Each number is 128 + 24 x the weight over its row's rms, rounded and kept within 0 to 255. Layers, rows and columns count from 0. Numbers have three digits each. The size before them is the row's rms in percent of the matrix's.

# down: layer 9 MLP down (transposed), 1024x256, rms 0.119, rows 939-965, columns 0-255
# up: layer 9 MLP up, 1024x256, rms 0.111, rows 940-966, columns 0-255
down939 111:124151110163136133157160148101062114126147131089137109095127133162155079136123139133101152089100104176124134107092111112132146158111132150105121144142124104122108147115106134184112127118142135155115145101163145159130134119120125126091104149114091122159137148145076113139117126123136112139103094111166155099127105133130145115133162169094143155126152146127093134162102129163094111103107136128101130167132152118128121112129111172155096122130149109159090098070137135154126129156152113131175108105114118151147133086147162110130100091120106140100123133159094133105087100161134121117166140105099109126112112172138140125129116124115122104103141126134081123136118149112148183115118077182146162162119162123100141173139122125134132157133112078110108157104215131139123141158146175
up940 102:083106098121127109109116145091124128103095127076115194120121115121068127165130130179147142127158119155096126104186127132139095141097179140155175115130140130111141152132135146154122149133128136105140142128111109152106115120154160150149192125133164115131133122104112162138157164185124139125088118174120093089111182085171176122131117110116133102141133145150140109134084081158135097154118118129171112141120147078130136110160164119106104113133108157152123118152092147149107157137121135157116088077179157150124135148098139149145116127107131154120127106165164131155099102110104136135133090147103112113133141114108147124106093140132094127108122137109136148132129111118153148122118121131157132126120116136148112150151180125166136151117150122138088130073148119132088160156120104
down940 099:129087114106142142108116119144137162131119106126107131143092157138104165110141145135096142113136150143146121188134133124104157133116127144065122116123094171140122122127108102139162115152135174116097181118115115151122124123119140140122153136110114105144183146139148154123119140134095136138188140132105096145129117124171127137164118104116146110095113139156141133134138146120117117102133122178120146130110131147100124137120161142097130141087158115106113102138141157124159146156097117093121122134119124141176151163107112100160133101164131121093135124073109167124145151133150079137110130172148157145136140130119137133128105109089131151164116151174167137114135121135123094165107094129083151115055159118126090120094181155039182117136140155130131100143128128119161112118067090
up941 097:124109121106148169126110152108134195107136161116120142119159144149151124139141091101091166080110149117164100155151166154146124144095176145126140128095109139111144099169091124157130114128117122159127130106157170151111165124132146127126109150097147149140145150150121160097128107145096091098107134119113150129123100166100177129166131128123122115132125112130170162095131128127126141131115106064161156118086091150172128119171078165144140107156139152110097151164129103082128106191152141157149143133096115122107125123149063116157124101110125118100120132154111148073124096144112129107138113143101116121178128116132117123120166098145109153137092145137115109120170131174133118138139160116088137113109109120111140135138115096157150109094125152149107118119161096131073129113142101
down941 097:152133141152143147128111073119133134132133097173137109121167151094146135132129115106168151147137135130145159138077116108159093125178118113143138133128147103122122153126119122126146102167154153144171158112121148142153109074166167129165114138087145088140103150121066120125155118110148160107120145149161148094142074087149107115123104158137124128131133137127078116141145103142134120148130136163106135076153107093138148124117121120170123157141154099132160134125146126130127145135136130109104142135117120125118165134150114137121065136146106155147121127086135127126110128130118088126151135116099110086143146100183102064101158124143155139114123132096118152103164205148116162147121127141159088137111141150133124163160133134166095123112116125165101156103126132166148065079096123
up942 098:144142169111110132087155137104131136154133117148126143146094090118178112111129102172140151125159161170124092116166171107102125110098113099103137122155088133096133120142101082098127160189158090117116118143139118158074135125133106125131123096131107117130149128132153102126104124144130151091101147116130124139138124082137184164165132145084108166138137088134145104077106177120129143102133100162125141160112127118118154106166170099113098104120091105110115119168118162142141093178117119113152117125151116156128129146118149143098146129113127134108172134106112166106159184099134115111156111117133119105136131144112148136123134138129106144101097127084098148090087107132117150165089146168146169173110117137139130154111095167160177125164116122153122129135143128099131128119123097
down942 095:132143110161126115090111114159136182108083153155144128052143091108108132147160134137109142140116135147122123083139159113120127145129134088145128131128104124151092161090146106117100121122132098144175144088116127156131066124111128119141167133118115140148126140169117146156101130140130126121161136164096126090102119085144134109107112152141136102135164124168159134130104139110134161116107133110129067110133137107136152132109126086091159114169167081065155114150099095161154099113115105088095079132135156128136142141104116111105112120112120113124135126114092123129105102119133094154086121137113137112110124150093121093133151133099119125162078094126132117176157132190145075126136123143113147135074087157097109132154134115124136128110115120144137128129172146158133079143142115
up943 102:119096119134145147103127106106139156124077133151128183138137190139111138144104103160146118133137121106130139116144144112090106147101172116085104149154096131115134112111153155071109141104120117158146082174115122121142165111110148087144166127151116152135132140124119125094145130180101178101161111094120160089140115152132182117078146178166143117138145131150123149160140108149132139155138121112150080138093105144141152138109121144121116107144152162151133122150126137094106098161143148105132144117146074158163130130107152138098136150149146106122114109170098118137125117123068159104142133144094119101100141096156125147122132138121101101135109097116117169163144114145117130116142084070132125162150132096174147109131127089088100164125117118101073115120153125139088107125127138
down943 097:116060163102133138123162168164139139114138103108142180140118134116112115122113136189170132138102151153114131119146129111136095126127140154099126130161143146134146150112101124136118126140139136126136129136142190133116142110094142118132154126149128097130169157158116072074156128149119109092100149158126116117151106077085126094101120107165169151118123119144134123143137120127196116128126142115107118167104116088122114152138088114127114115148101147129137142129116145121109101093090120106118152153158119107126141172111103129124137137114122101120106107120056123139159155131152181108156150155073134126134156163120105142107131165155139141118138119083150124132176104138158140148137130162144159117172180122124062116109093114128114107142122138143071144122097111131131110167106080
up944 093:119133093151163150161127099131146123119116132177123160114127147098087113119171114128141143178123089129095148138129098079127174134132146106138113114130142120111126186110114123128122125131134140107117079116099162101128132112096148139107143103154110115123138129128148164179180113115103118146128105106156121147094120152138158113159105160109085149163126132117157101133084136129135182121092154100125136089072094098136118123162113126147084117120138168087156123117121112164095145169134116174150134073086135134092125137089129117153169082115137164110110112130098130109102111107151148127165118110135124124105168163117121102153119141127121109132153128111164164164133141138163148101113088133111118124087161126145108130186128135154149125137104139107135155100168119182140155141141147
down944 092:135112081172131186092140134141149162128164123131092094118127121104123148097115099134142125082158107175118121095094120137086083136116098110112149122122130134163125131146180141113128143095164124132175112143135149171090142152162139153144117211101115173122100072133121161111140103101127133145147115105122109123132113145110144133115123123152104116117142129124165152107134169151101164091118106146136104136132128084128165127103173110103157124068124172110133153086147138148151149135104116089110141124137108101138101138131173109127142134111124113123154111159119127144114086116107152116084136156148196078135124115136141151170129123112099115133088132122159141142138122141134137112160116104067184122103114133103100132147109112097146136140099122125126130127110093138147106125124103
up945 101:120164074112155137094103108095157143137125123150120115094104140185176126119124134120126110152128148096147137117122118101141187190163194140131120147134123141102116163134160088177121154141114159142138169095156139140148147166113162112135145129130130152142094118143118137111131113147128152106115134132096101132128171142115118120124132122116132145100113085129135118110127107124100114149126093137082098102136141126137113104127122144112136122146106097117104126107131083143116102104138107166148120137120130154076138157099193103121120112166146148101118150144092147147095099075122135137140115160108165086132133182170121136113120158125148155138136139141135096090150133174108129142092089117124100111155127111154177148134090125168147165108133083145125163102154151153130179153160124
down945 096:101135160125100106133110136108125138122110126146127094138091147137128111094124156130183079163134120140146164128119120140157146118111128109113126116139107133098147153143104135111081113162139153073122121121142093110109138164172109134147112108124112158084092099103158082128154119100130141124135127136131114137082159147137126090167098173141120148142112102087131124125150144133123131108109140135116096150144115155135160143044137140146159123101080110167107084110144155106122095115165139140141123108105091099156109115147135137138111082135116138131104143141137097123151103120143123126134117137133165135099178136111149155161141142085105157119127164145112118118119085113119120141138095143158159122153139145139100119102158197095094131146183109194089153090100155132102168103157123
up946 102:134123138132140144130133110134136082123115113137137123129136107102106130127162145136136157161111145175139140101147117138122145132077110087141118127083116063141152132108141131090142113122135097126140149111120135121114153056141174146157163164116173158122117139119108149157152106095114162153083145135161122143112131131135108135118154170108133126108124128128123110136134111133114149120120121111147174105115176123118157147062123139169190113164135145105150125145147121150093077124085094104113127070124148094129164142139099097116109126146151138064145055144106158111141184116114146137127131143132128111088098132169101147173121124151092119106100172175116122119110135166135157122127123135148104114116142152128112106115135137067149107134130126140123099130152117158115116091172125
down946 095:127088143078158117156133123135129146089151151157142106172102156089159127165116104134122094149141191154095113104134110122106098112137065117116083130081146141070146151175156146130108112112100122146121123132134108121148098148081116141136151169127108203100164101143125132122064127134137113122113118100148121123116110121135148138118118087151113135145144140145145131113134126132085108131180118119132123129110097101130124125148162185110091096114126123135122132153152124096124131111116138110132089120121139097107133174138092129099163136107157106147142175143097139137100086148150140122120147122133164141097150103127164104119128115134163099122114135131149106116144137145124126108139104107124095082078162124124140159122128151108098158119149170108100090077086172088131135137136133
up947 100:110122198187134164145142122147125163130142113114144117128146164075140091105132146104126164126105184148110127133140123111162120141120145166162094128125132129137117145110131123106143145106102129122104133110134162120151089130172128123107117106115113141169132101149189139126136098107131119116127165117117134148142141138153100144073139133148085105114118068076091104159169170120100124115108174119143134129123131135104133172112133140111154147151129096119125117159086160123155102128110151119133122153140181162169113148092108119153129106124166160124116128139123132111127116158148116150118121096127087131105127166161131139120117070099126131132107151107121144098117084133103153120136134142118112139143104114176122085152200151144128177122141117147118147153062098113099114143145092
down947 103:118136119138094150141123141137097134070161124114101161154091165101084104149143110124105158126135099143133163160137171161106095126088095141103123145110109139120123092155126105137111118147103141158144120149102078122149102177136166145075131110119089092095123104168116128107122143129129114149164135124152165094136123075127165140136116142114151133131118105095104104106119126102113102145146090149143123138111164175110128112136150141091087130113138148166129116134090120140104106160103116107146093089144114108092115128157111130168142133167174143122132144108108114142130132150086113098142127116121155150123102137134104077143101126145125105151154098145159098131106135168163117114115125129103146144130146160082189157175132075089161166119124152123111162102113131083096118121131129
up948 101:147107100110106116097126138145109121135118120169120120133131102163126087103135150129123185102103129116123101088114113155143139111133132129095110087123179149116124116137165140097104112130122159170112136134104115101094149142162102138108119152131155128119074166138105124188148066125160145099110153157149163103131112110108106093132105124159140062160117144111126111126148163148103107095109111125137179136159128130133127142139145130166115105141118066133120109133136151123139099089147088141104099075103126105131127123111117142110126090116154144070092117104093122177122094139157098119142112142121164091146150170129142162131149100135142160161133136130101143150116127108140116103110114165130199124123091170121166146140119124084143104134149094173130153109125131157131156149133129
down948 101:112164156151094117130131134121163148133145095146154161185117154137135143124160169126118117108119127101178126125168144134138105143117151139121125104156128081127087119143159115141128126150112138126094126170099094138157122134124123124255114140118154139133106144125164143106089091167127121137115113097176127176136129123163108137135122159102148137143123126118115121105167122169116136119168146126146116124122120084137128109124097112113119158118128124144132149092118109163156121136118127128083072126166131152142106114140144133101115160132136150141100112149110104124119114123116167120145099087128147142096092108118104069074114130115093097145126132103109103098115116138126135150129099132117128128171155068141116122119101132118135170057125113104109125091180121159118107127134131
up949 100:100119163127181153134152109131098103118108098168138131126134141108130140106147126143130132102103177101109133140103143149080134112131152122161107118137133121144101096145130130155146097141135147144089151110112132089157143144141139158160134136124097093129158123147105150113127104085165136128084101089105101181136072185099097169158158145144128105160205135117080127124143127126116121143112140135131104120108054179141113110161104158115129091141108141139100132103133138154114109124147146139133154124153167152117126172134125107079154179110123127147150141140110089126156160160125098128099129132124140090123143131151171099128118137181128086106144115123096141082105118120105151110117132154096144125149139118109088167138155171119131079112134112129154112144098150145130100112124147
down949 093:144154071116113071109126106098118119099140183115109132153142122139128112094124151144116101121156108099155101134120125091136122123099142115168140177141105127170107137143118171171177136093129120144105160126120157139124115126124160141107118179142130148130140172114163116172178156104140141131100101117101149087125100134114086126152137082128142108145151139118123144146125195147099136126148111085128114171084125165103113155098132172160143150126114133169132134141104126138129165118091094123118113118138131127159152129119123125175137120164160122118168152127129120108141107149093138108120121118115140098115138164095135149077096114145139128141094152116123172132071122125097096122121139087162130142157115094136137120129105132179100151120115144106172111111141131174141105140065129
up950 098:173124128121131130138128118091137097136086131101173098102067109090085094150109134152149137122135133163119203147147110143114139132107112130116153140116104138106104123183047110090158153096119164129127154130109126137150156119145161140145164119100134126113126158116129118146111127123152129125118115135111109141127148138093132133100103111125160095140139136099153147142084071125142156132133100110084114114131146171131086086142133170154133134142099153139169132111117148165178167092139161124093163123127121130113139127152096161156146113190110136114116098145114102128122142156152176127128119115135128121113113177097136109104127123106128131123077147120106137105123134100136178065114143128123149180154138134094135138180130137116150141140102127160145154123105107147154136158107131
down950 111:166143157091119144134167129104129119111166169139119093109144104069120060150134101101146120158138144169148092163123115116155126164134153121126134131144165134109088136153160132168127149110132131116126118165121135153126138131146092114154112118133112113087114139145146113184104124165068140099109145112098139124166108153130143161155160108078124136162147103144116150106115157114133109130080112127134118109152122139122154098157156122117142147135119129125110100143118121153095116111176103133117140146093113153138157117138132157121096113140163114121163137080104106121126130148121071112168136142099140132157150093139119100137116122157197135167142131163113107141093106086106160090117132118118123148096130121153117132084117145118125112109106143101164093055118146141132063115108120
up951 105:158147160120160153146149093105133121108076123123114170140137102150109149148135152123168083136125109120125113099127144146167150126121134093121132139182155162154142132117114130128127123113165141177131109161112121092104150138106087142152149125160125112111103135122144154108096116148176155124155145120072082134173074123104141111115090150146140100126141106115123149138105083108164156094141134129168180124128097124120125127118149139143148142180100130090125143144116106122120136105129129129107131127146145120132091146110131136129088106149104120089164131162139087100094142145120150149130124139124104118093086129131120163131124154114148137142137116123164080152157140122154163154125120065065068120116122151147070100144116084136136146137130090128162124139177127163127080125110160
down951 108:141123100139111090148106108097130137145143077127174105125136122114095154128105154111162150165115108099130126104157113144169106120121117132142128111147145158097122138114109142113114142110107130152101099129185066117110091106103134101191116113108107103162140128129126139092147145137102127115157122118116108125116157121178144124105147083101142119160121146146182107114111159141124113095113103107127154123086148191128080115174148149126092134136132115153117105131153134125092130141129133198165157134135124106122120167101152100146126092150090173104121151139077126145065141175118140090121164160126122107089139135120152130124141116141111142183163136119110170125120129116131127129106146153108127098112144125114150147164174131132163170106120118108116142123144124143148087112124071
up952 100:125121114125123149091172118115136178143133124103121115144085130154075095127133143121118130115131143115176099144154162117130118083152132101126166101100148152097085124143109121097121151124178117142142174127110093080118151119152091120126156097123142152133126119159137114107120115168109115114085092128137103103097097169148118143102106141164156172150113118149113114149113104149111147132151083096136121113094149116107117145123107128155118162126128120174095115150116173127084102150163138127153134135099131137159136149144116136108178169126166171117123141126162112146131135102142117106148145138156102089175150120152175108115127127117113130136143121127137134111143159150132116098112164145159175154123147172197077109134150134135144143117086059149148096127133117096093131102151135
down952 095:146098133123112111100120118078157135092092109114124115117142154133106104095107130134167089161137126094116132110105165146125086135097156087118123152121163112103160133099153095121116132151152092139115134117173081144114091144115130129181109126120127110114109130139122144124112113101123092143073142141101139121136131105132134111102146113162116118159126093125120101098128150095120163075148082067112132120155139118141115117159121149118156125170118129110162109136141134143146153085131085147114139110079151119106162109171137108167122133168124112091143131148128109130107192154127102123141149117186103120147144115117154147081159114101101136161141112124148143120087172152146170146075126113157147147148112141154091130143123119176172098135161154126098120170115133110088118113107145
up953 094:091127094097142140147159122145168128170133108140139109152140130148151134099130114178138141177135123157131103131117131140128167111142107114173165108118125097129149161124148133100127111155130142136065110102137133139122120091123122101140127128093152118092130121127116155112085148135092088112074109124113127086138078086136136173132162181108153113138169145146109149117095110147103167142104116140116117145152092117153172171161141137127122131128166148142148106137117105138151098189116156080169110112098106108141127148146194109146088092144162083166124145167130154121136147146089104149116122127140134119145145151077097144119132131090135117157127139109123155120154116130143127104165136126080133105113138136125185097149106135128110117121121130095101107144138082126149121168125164
down953 099:137153099114127101116156185134144152092117154142120154155095115175109124090149108128121144152122126100111169137121111144150141149097140140140144136126145104110129112135122129115132117138113129124119156127115173104149099089118131133255111128105083091121162101074118141135097152166116150123156146130157134109113135123148113132141189106106140096131174128138147136138142141183113109149107102139129149145129118117165117149166147105138178174096102135105141123136119125107124139123131121153132130116074123139126117098103137129134085138159080155121097153152157120167142088126148151123130124167141157132132129164131125134132123128172106091142090110112121155153112102137167183150157108146131140153093128124139096159129092135104092120107128122149140149116087154148111115086110113
up954 099:127134132096138155145182108102137133141122180110110097110124148082144126116142157148115112093143140134153135099120134107151169141159086105124182169129100132119156135142127114111100139141098146127132080116111128135159111111117147131160110154143064140153162137129127161120077152126154158108109111112102143136137114103114138179133171154115131141115155131143160089119150088133121132165134145132151161104153133148129109151109146114131115101120145116119128141107110103143105097108135153180108112077089119115144120151135136123056148123120123126091134127093115121146122153137145113131151132147155147112083117145139115173105121157066112133094092137118168093119154125166117092108133148104084117082158102128140105192094119120126098110112089099146144169122191130108146116107134164
down954 097:084108112145147140165080127134137145164121150081108086102104140130138152094113130145120124136070124177084089088167145084149086155117122117140141108129148117126131129137159150114118102152157182144144100123142161103083120154150104116137126138072134086101111098118118103075111163125144133107162181132141141080091113145137163118137107128107148136141141115064129117156112095138125117163072121106124150142126146157135168123093152114135111113142164119139154109102107100130089117111162129142111069119073101116103093148104112134120123135126139160095103178104155100083129135135092120142112115085162130141135129140135138110141101103140088131131109135149118115144105106131129118108153101131138140142160139126087144136124130127167092138134118141121123155108155114152141140138099084
up955 100:139123118087160113130119115124113098118089088137137132125102114138150133116093111128157139093163084103089146109107125121094130173138113103133140117163167120109102096132137148092138148115146082127140142098144117139103140130138130088151126093144124185154145106184137167102139123161099119097116169154071159082134139110139123076157132108101127125085107126103125109136146129163151122137094120140144138104166138120181115121123124127126103143092127166088129138108120126115166110153130116150135116091108178076132107120122109105135137109111127150124110126144142115133143131089127130172140164128116099102097090132126151112104166117144123131155105108110141123139098145178128123140169160146198156132139057119147128131130157159181145167104142113095112153102152101146108124086149130
down955 097:137159159145138114124144108141146150143120128139112150147092127118129135152106153101131141090089181135198154156112102147123161149127106122098132123136137140117134159133141140148167148115128162119100126139105098186182139112171151152237183133145166149114152095161132114125143143155121148098141133143116131144169145127156111141145130109147096112115109151135126142134113143149105121102121119111128139091137120116172103123113129143126142111142101115129184111143138096088124140138159135132130095146151115127127120082117115129117145104096149153127140101148208121088104129173147133116134138122124163105121137131150154157119094145134111114092135141162139144122116130135155080144113192085121156105083165136129121120146124116143097168154117117130106080086098101119163129143158131
up956 098:092132088124170117112135131072198149103103124169098160135123151149149132111136136126114133161088117145164118143111135138099137122134158136136138160092122107166082140115155115146122115145128135150116153149091146132117131124115141139202141111141135090137137099141093197128128133109100092129103074130122172157221128099107130077132165094158114114110129116132161120165160117130145133141139116127141138089114123114139107087155134171131130090079157121145127125089143128124111124106138159150162111121127109127126125118175088097135127118122129107119134169146144120118121150094102159083179106158123136117138128135131176116152130148114132099134109120165133109095112121138153103098097092090112151128145111123127140072122134133142122151101120112126135088113137155142104138165141151
down956 097:117133117105091108135113123118115123129115112121123142105133118107120171153117130096167142116172120120098152113136200119155146117073106149136100147170152137115134112158122101165104106120157071120144095118142134103143133129128132137250141184108146132123130137102105101143136098165098107127112131125090082096137146157131109109098086105103138125126149086119149122120148125122124150080089133109159127119162100100109147113148178129104121116117117115140117122135111148155109140186143099132137134153127111132113106132177099119134119149153136129125100127133131111148118124134087129178164112133121155117082116174099098108175077102099103167102134133119130164159104153122094125114113110117136148119106133090121109120137100091159117121115119144100119165085145122137149134103117142
up957 108:096120112118118139132120092132160122135170090111079124135110149164138087140110119130151140089129120125099095141113084114121172125165141135160103142119188123120133095108122126115157150127106057117139142099117155113159131165157121118123169168067145100113102123146149144133099161123152135108152130123126120106186132133150121109113110138142123103150134162108107070117099133115068136157185149125115157147167154118144128104202139165162135122098115113161124125135112147130140154145130143122120162125087143160111156153117145109128112143120084145118132157172129158120087091136120153124148119135126135139134092092131095146128143191126114122141127135095152124147105122141176103142155127165118145136134115127133114160123125113161074072115142145073131097153127112123129111111118111
down957 112:125167115137137129138151099115113133166126104138142112145109164140146154128124108137110145098138117116120084105140126159149132144114144135064152168086127101146115154165128135110153119156130106133112089077157122072083165107099149167140142159115137110137078114121092132119105162148154097148119124139126088129123152103156151120168101126137147149136150106157141120136121090111079120140145172168136111170115099120115143118123162133110086153112112113125098127119149092135124099142106104093144159116136102179128144153128108097143129139046118109111095104173154148125121129119099125132159151152090133070126106142205113135157150122142130126115093085100097122131129159150104121156133162132126131149116149154151139133154135140160122174143144132169086111142157093135131102133150133
up958 095:161125117082140117107122094098172116170131139120090153087098162178085134128073117143159136134102161121128148143096182120162138164087110130171124122158106169089077113157163109137144143122149108142138132127134122102155120146083103110136169108160176135177157095152118116151099120116090145132139123124118147137131078153113167137107151128150129113154143155127177115097153092098136086100110157145097131093118096123153125122097130121083158085145118104130136113142145107140131103120112106132109132112169142145108151123110135195124144127137131141155098128107151136073098118096126127093158117142080138093116098113149125117151157138108134120153147125156143135135124146128122128150170118106135134160101119144117164128139118133119122152100171136068149127137147134124111167141113146
down958 090:143113131145103113122100149127113107134104107080156077177103090146168133156159136154114135100108117093165115116130104139139115135138096156112107130124138149159155134179102112111125162154118082113115104151137156134096128121178122154255143126142107134142094165138126140156118156161126131133114168102146161116136093136157108148152151136143095134085106129148129134137141166127094123083082128145125109115129136150133137142106135133118095071098128148112153138116182142159113103120116144127127116127104135122164139142154147088123129151114123129092131118129131134133158091156112086125109131108109176145117136136111128124133135150120147150101118143146116159130142100135130101112107138108106171102052119124124143106138126123127120157123139137154118114122144110159146091136145119
up959 108:119101184129138107138157086127140097126149161216145131102136189128134121081113130107145120110126113140118181127127131119151080111171104114150077159122140155157120140118113127135145138154107104135151175072131106134101127101110126109124132117123127139121149167127113095144150096085104108157080148109121135138147120130124126098145150139163141136153131114100126165146137125161074128114138118164112097141113144111117130122133123126125149100120152123168137054142136104150127170131111092144171133148171127126143136153114115137092130114142162088099111127127113126133132119118133127128113178125113131125118104134103137119123117162109113164114132142124083191142098136153104139114083088114099059163140147140129140092135144162114180120112120093158119139115113141152157097143179114
down959 103:131137131163120124183107134074096130144160132167150135130098099158113154144136136141153119107126103085120128174131152133117131142088121121111158117127127090115131087152113132153149121125130102110094091130147086118088108165102098113127128094122150108131143121137128139064139104124120120114123144121091159130127187101121136147140141108114142164160175146161112123117127146145122097141117075172128074162146120085107125114121172112133161124088160130130122116118130135097136126136089081130128132146161127141158107149111113134136144132102150149112098116112140127155137137095132124122126127118114100128100112169140181132137098178146112125181107133129102113133069160091101164113148142160134143111114111126138180124168153121078164079106152126100142091140200141127123133177117124
up960 104:122097161121119111123114185130093074123120114154162143147079072093120150059136116106156128112117142121162105147107116111169137096127102120162124163155110134129151135136123123178127127122116137124151143103114171115127124102086124096142172151131143174126132101145118095119104148152167124138127166158137149135168142110156115131120155137156143145160125150150081131148123127120118119151145099090136139098132130136122181147090163155146108102107145112117129063174087099172117111114123113156123117129110156143132086154107139116140131146137151105129106097146159109110147113112128176120134108111132154130119135131152092141121120140118113143128122118124134163140114113171126106122173180128115161129168158083117115122070128141126133106177114095103118060110111084144145089111129132
down960 106:142123126096126151141128146098135142136135162155088102173149102084103133094128125171094109134101130115197113107152139095155151089134108147121149114100117172125140087157140091147132130154137113148118129140114143136127128114128132121143125129119121119129163121116112119130127128084140121103102146147147089145099113107141122127151141109126119119147164135110129124128118109141080191096140081116135159145105090106121142082137154158119130156113121115156196161137125143099135131094129169139172116100176137086143093161107095123126078134139104118129118126152142129116154158105095159174107129139175097083151155164131151101122093154070130128128145144083129097156149116161149149144133140133090102123178124141117087136080129083128145101123119089129146086167098117134108127116127098
up961 098:097175103090164120094081136138076090144133107123081113109181152122132090093095098113145133161123136146105133131131139166136117152128147089138109101153174131133101069164136145137106144115107161102114161097116116117180127085148110117145093118127094162127126118179115139167144119090104125125152150157153129142114092096158164095137131117152114146160138103120112159133125130107135142145114152110149150120142143127130108181155149123139175105128144122133118135102154130119140127184148168168139097148113123156109149096169139125138115084107150076137169112151141150092088136112153101146126171153132130128131136141126143108108132107123154150114135122103139076153141156121118105118110156114124112096095144114133172087105152115135127119131120127135121174106091081162108164121122112
down961 102:096153152153127106092159152136186161143097180129141157139116163148144114146140125126143096086109152093158134153171097151095122159155154113138143151139129134151121119117163138093091152141109162157148132166151081117140102136106076100213149117130118135132100118125175086115159149150170127112112079122133093100110160090157135097128129113125114122150145163143115115113135105130091134116141119138160133099124165153146100161110103151122100114123143121111098104100103098167114119148138144137115125117138105140110128149079114147147095161137146132132099111125132114151156164151158110120127139121130131133140128138158126104081166121146121069122169096117110170185154121113144133131147155110138142144084147116131118109089144170150133115134156104143105113135137138094144146112137184
up962 093:135128144126162096161165119125124144099113109120109141122146099105112135126119121129157093141136155161143129132072127142132150109114155133156136133163109074127198126085149103106136076109120132135131114093160159078143130106139082146130119162075135151109147144103083127165115138149133105133115108149153119160079162184150119125125113122117154101122187154136145112102109117161101130141139108142118094131161142081117150105126106117115116127116115095137148102104077116126091122114100127128123133130123130114112133103106112095141162117091113110141180094162117099099136109116127178150161141162118123108133163171171142125159145134130110141158121090115110111147114139115131123080120079164099085135144155110170125153165156110157158135134134132106171149128126072137130153117115099
down962 098:094121130120095128128058132104143138059126129132177183094171134114126126151094122152129136157136140122108088125101128130116122151108133119174094110108144068131181125160137092115092114153139068121138107102125102169118148150121121087178108107167111159133090099145157111116186130141169128124108115118116116138149122134120129142104148135169144135122126151131122152133096109136188133085136134140117152136093109120111126129111132083135158127180159153105130153124133115113093105098135145134161104121152112141186109093130115117116098131151172166136115133102127144159131146152094128125115163162113104148118149124086159160110132115157126148097104147139131103140109106123115088132174148125138141149139151136087140108105107130120121124143110146125108156104107078070145121123117110
up963 098:130130136149132136135151109139136128159081115087139089117122106163078140145148168096135158117157134153149114133127056136174099138131113137110148102150091123113138170082123149106160099118109132093137095133131132136141149142150102135121172106107117104110114141112114138157124149162136182147140164100134125130170124139139121121156091158103144107100151118111127168127104126094100099062162144133133090124119118154130105104101154150096130103134153128137157131145134110132140087093167153148112101119157100104078128122131106141128069123148167142106142117164176117138158134150152109138120109131096174131153082114141128131160147153086112141117182142130143114143110135104121126098135149133113157082168094135155155124116178119139084123111157136082139112123123128152107072121106113
down963 099:155117130125133141146132170135170095136111148133115162131159136132119106134165136100131121173128171116144114144096111161099155098095111077133129144177125125136137121107143131140167102118143107129128140129159135119171132131200129151105173189108141144174127108139136118142165161134131159161102137065166154126075105120119154108164159133134107130155152088116148133140137110119159163126145126109137114134086094143162140069091085146144116127150159117139135109127153138089080145151124111151152142110166109102151108122086152151149154130134122136090115153108135138125110138113132128128123154085170121110108132126082145124161108133201120125176084144116151125146103143118112101153146096112120166153139132169142098121096159125101132145137112124105109094120110137169098143128133109
up964 094:104112129131095138130157138120147135156140161140097117117141096128168106151147155150122119141085125151109136122100133123142099127113109136166164121071151148134121104070101121175114144170145140148097122127138110129102137149107151118141151137130121126144136145090140133110131145162126145092142111136114122085093124121117122132172131129147121151121139110102083170097129105125117125122091139106153135164069131158178072142163147160181102089126193165140126130141103106130110130091166106093101148128137137101140136079139107106130114140111131116143093134113122109176152127172114167147126132128137168118147134104129160069126142073152111172112140122091101117144136093114151155131125131161174122110128111125124179141175119115140132129175125120157186146118139172125136152092103133
down964 090:121109107123123141111117092139114090117152092130156118112095122146112121141128165098128130148165112079167117159107120095117108157144151114155147112101147115110166100146148137112156138102091128108102118084112123137122149155138103106204124111111091130128119135114127115155108140130081139108088109117176076137134117125106103134139146137144126104117098094120114136092129154132138118071119153143125123120140063140157156134112108135136068109139170133144081145163137164169092136123093080143119138073142116144147142127148157097114120137130097134131132127153140138136125119101114099135157126151114119111126109116117091147077089121095115111171143137127172130090127122129166147118142120109142109118079192152138119105084137126142073134148150172119120119105186092105126108089132144
up965 099:171119119105125138117141158116099165132114136118148149120103115133155137135133075151161101127122139146141143130134178130121194084129119126143147158159109126118156160141155169129151165113096166157090133095139120149112131116149112141119150136128161108149083095112074129100147083145157121109116122110161159109125140134145124113133136088134143129147143147132125148128144140116124130128127084104160131093149116096160100114119152170093157124143153109118104075150088127171124161155154116120087106127155086144076163138108133094117117141112149094142187132091121122166124111086155127099085166138137131107147111087165135111134129151129122157126111165145144134129154124114142126124097123124111120116109140160083165098077076100098146128135136108159163066085146134144119152141152131
down965 102:163152155135106150134139111117119122095098121095166206163136137156123134140156082137103136093193113141125167130152125132144141092133116142112154096152111075138120133139134130142107121146147145148129107121162158143116096124117044126136100123100101108150112139127158145135116114124132086065147147133096126103115126189123109134108119106142124128103152078099148137140106123123114126159127109157122116108133156155149110150166140145096131108131112122113102158095136141120131135151116131121135139105115131117145154146127164102111147111124135141148147180125124111126187088163151149193120133112147127146154155153127100112171066139109112124121110141136106115092096102132117169146180171109123123123119136131140083139138164119137152172199139123105144118140142149154122166104112103
up966 090:158126119131133122144141111107166086112109120094132178106089149124133133066082120176133159172133141155136137097142125122126137108162177157134128161111126179082133127145120095183144106138132098152153091105117150133166138159121153151135152123172121143125124103112109137106121108146098147123110127117148071119138099091111136130110079099108137097090152109097131120138114135108122132126132103096113149164139158149091087166119144166102109136144187150151134147167094125103128131166127094131141148106153105145124145111161126179082091142122140135159139132135131108173121151120150157104085153086140107161171150129123163139142097134126116152126146110111100138128151138134128095132158125124133131151167123148132139096117106146137141125122173112103136121094162080173088135097102122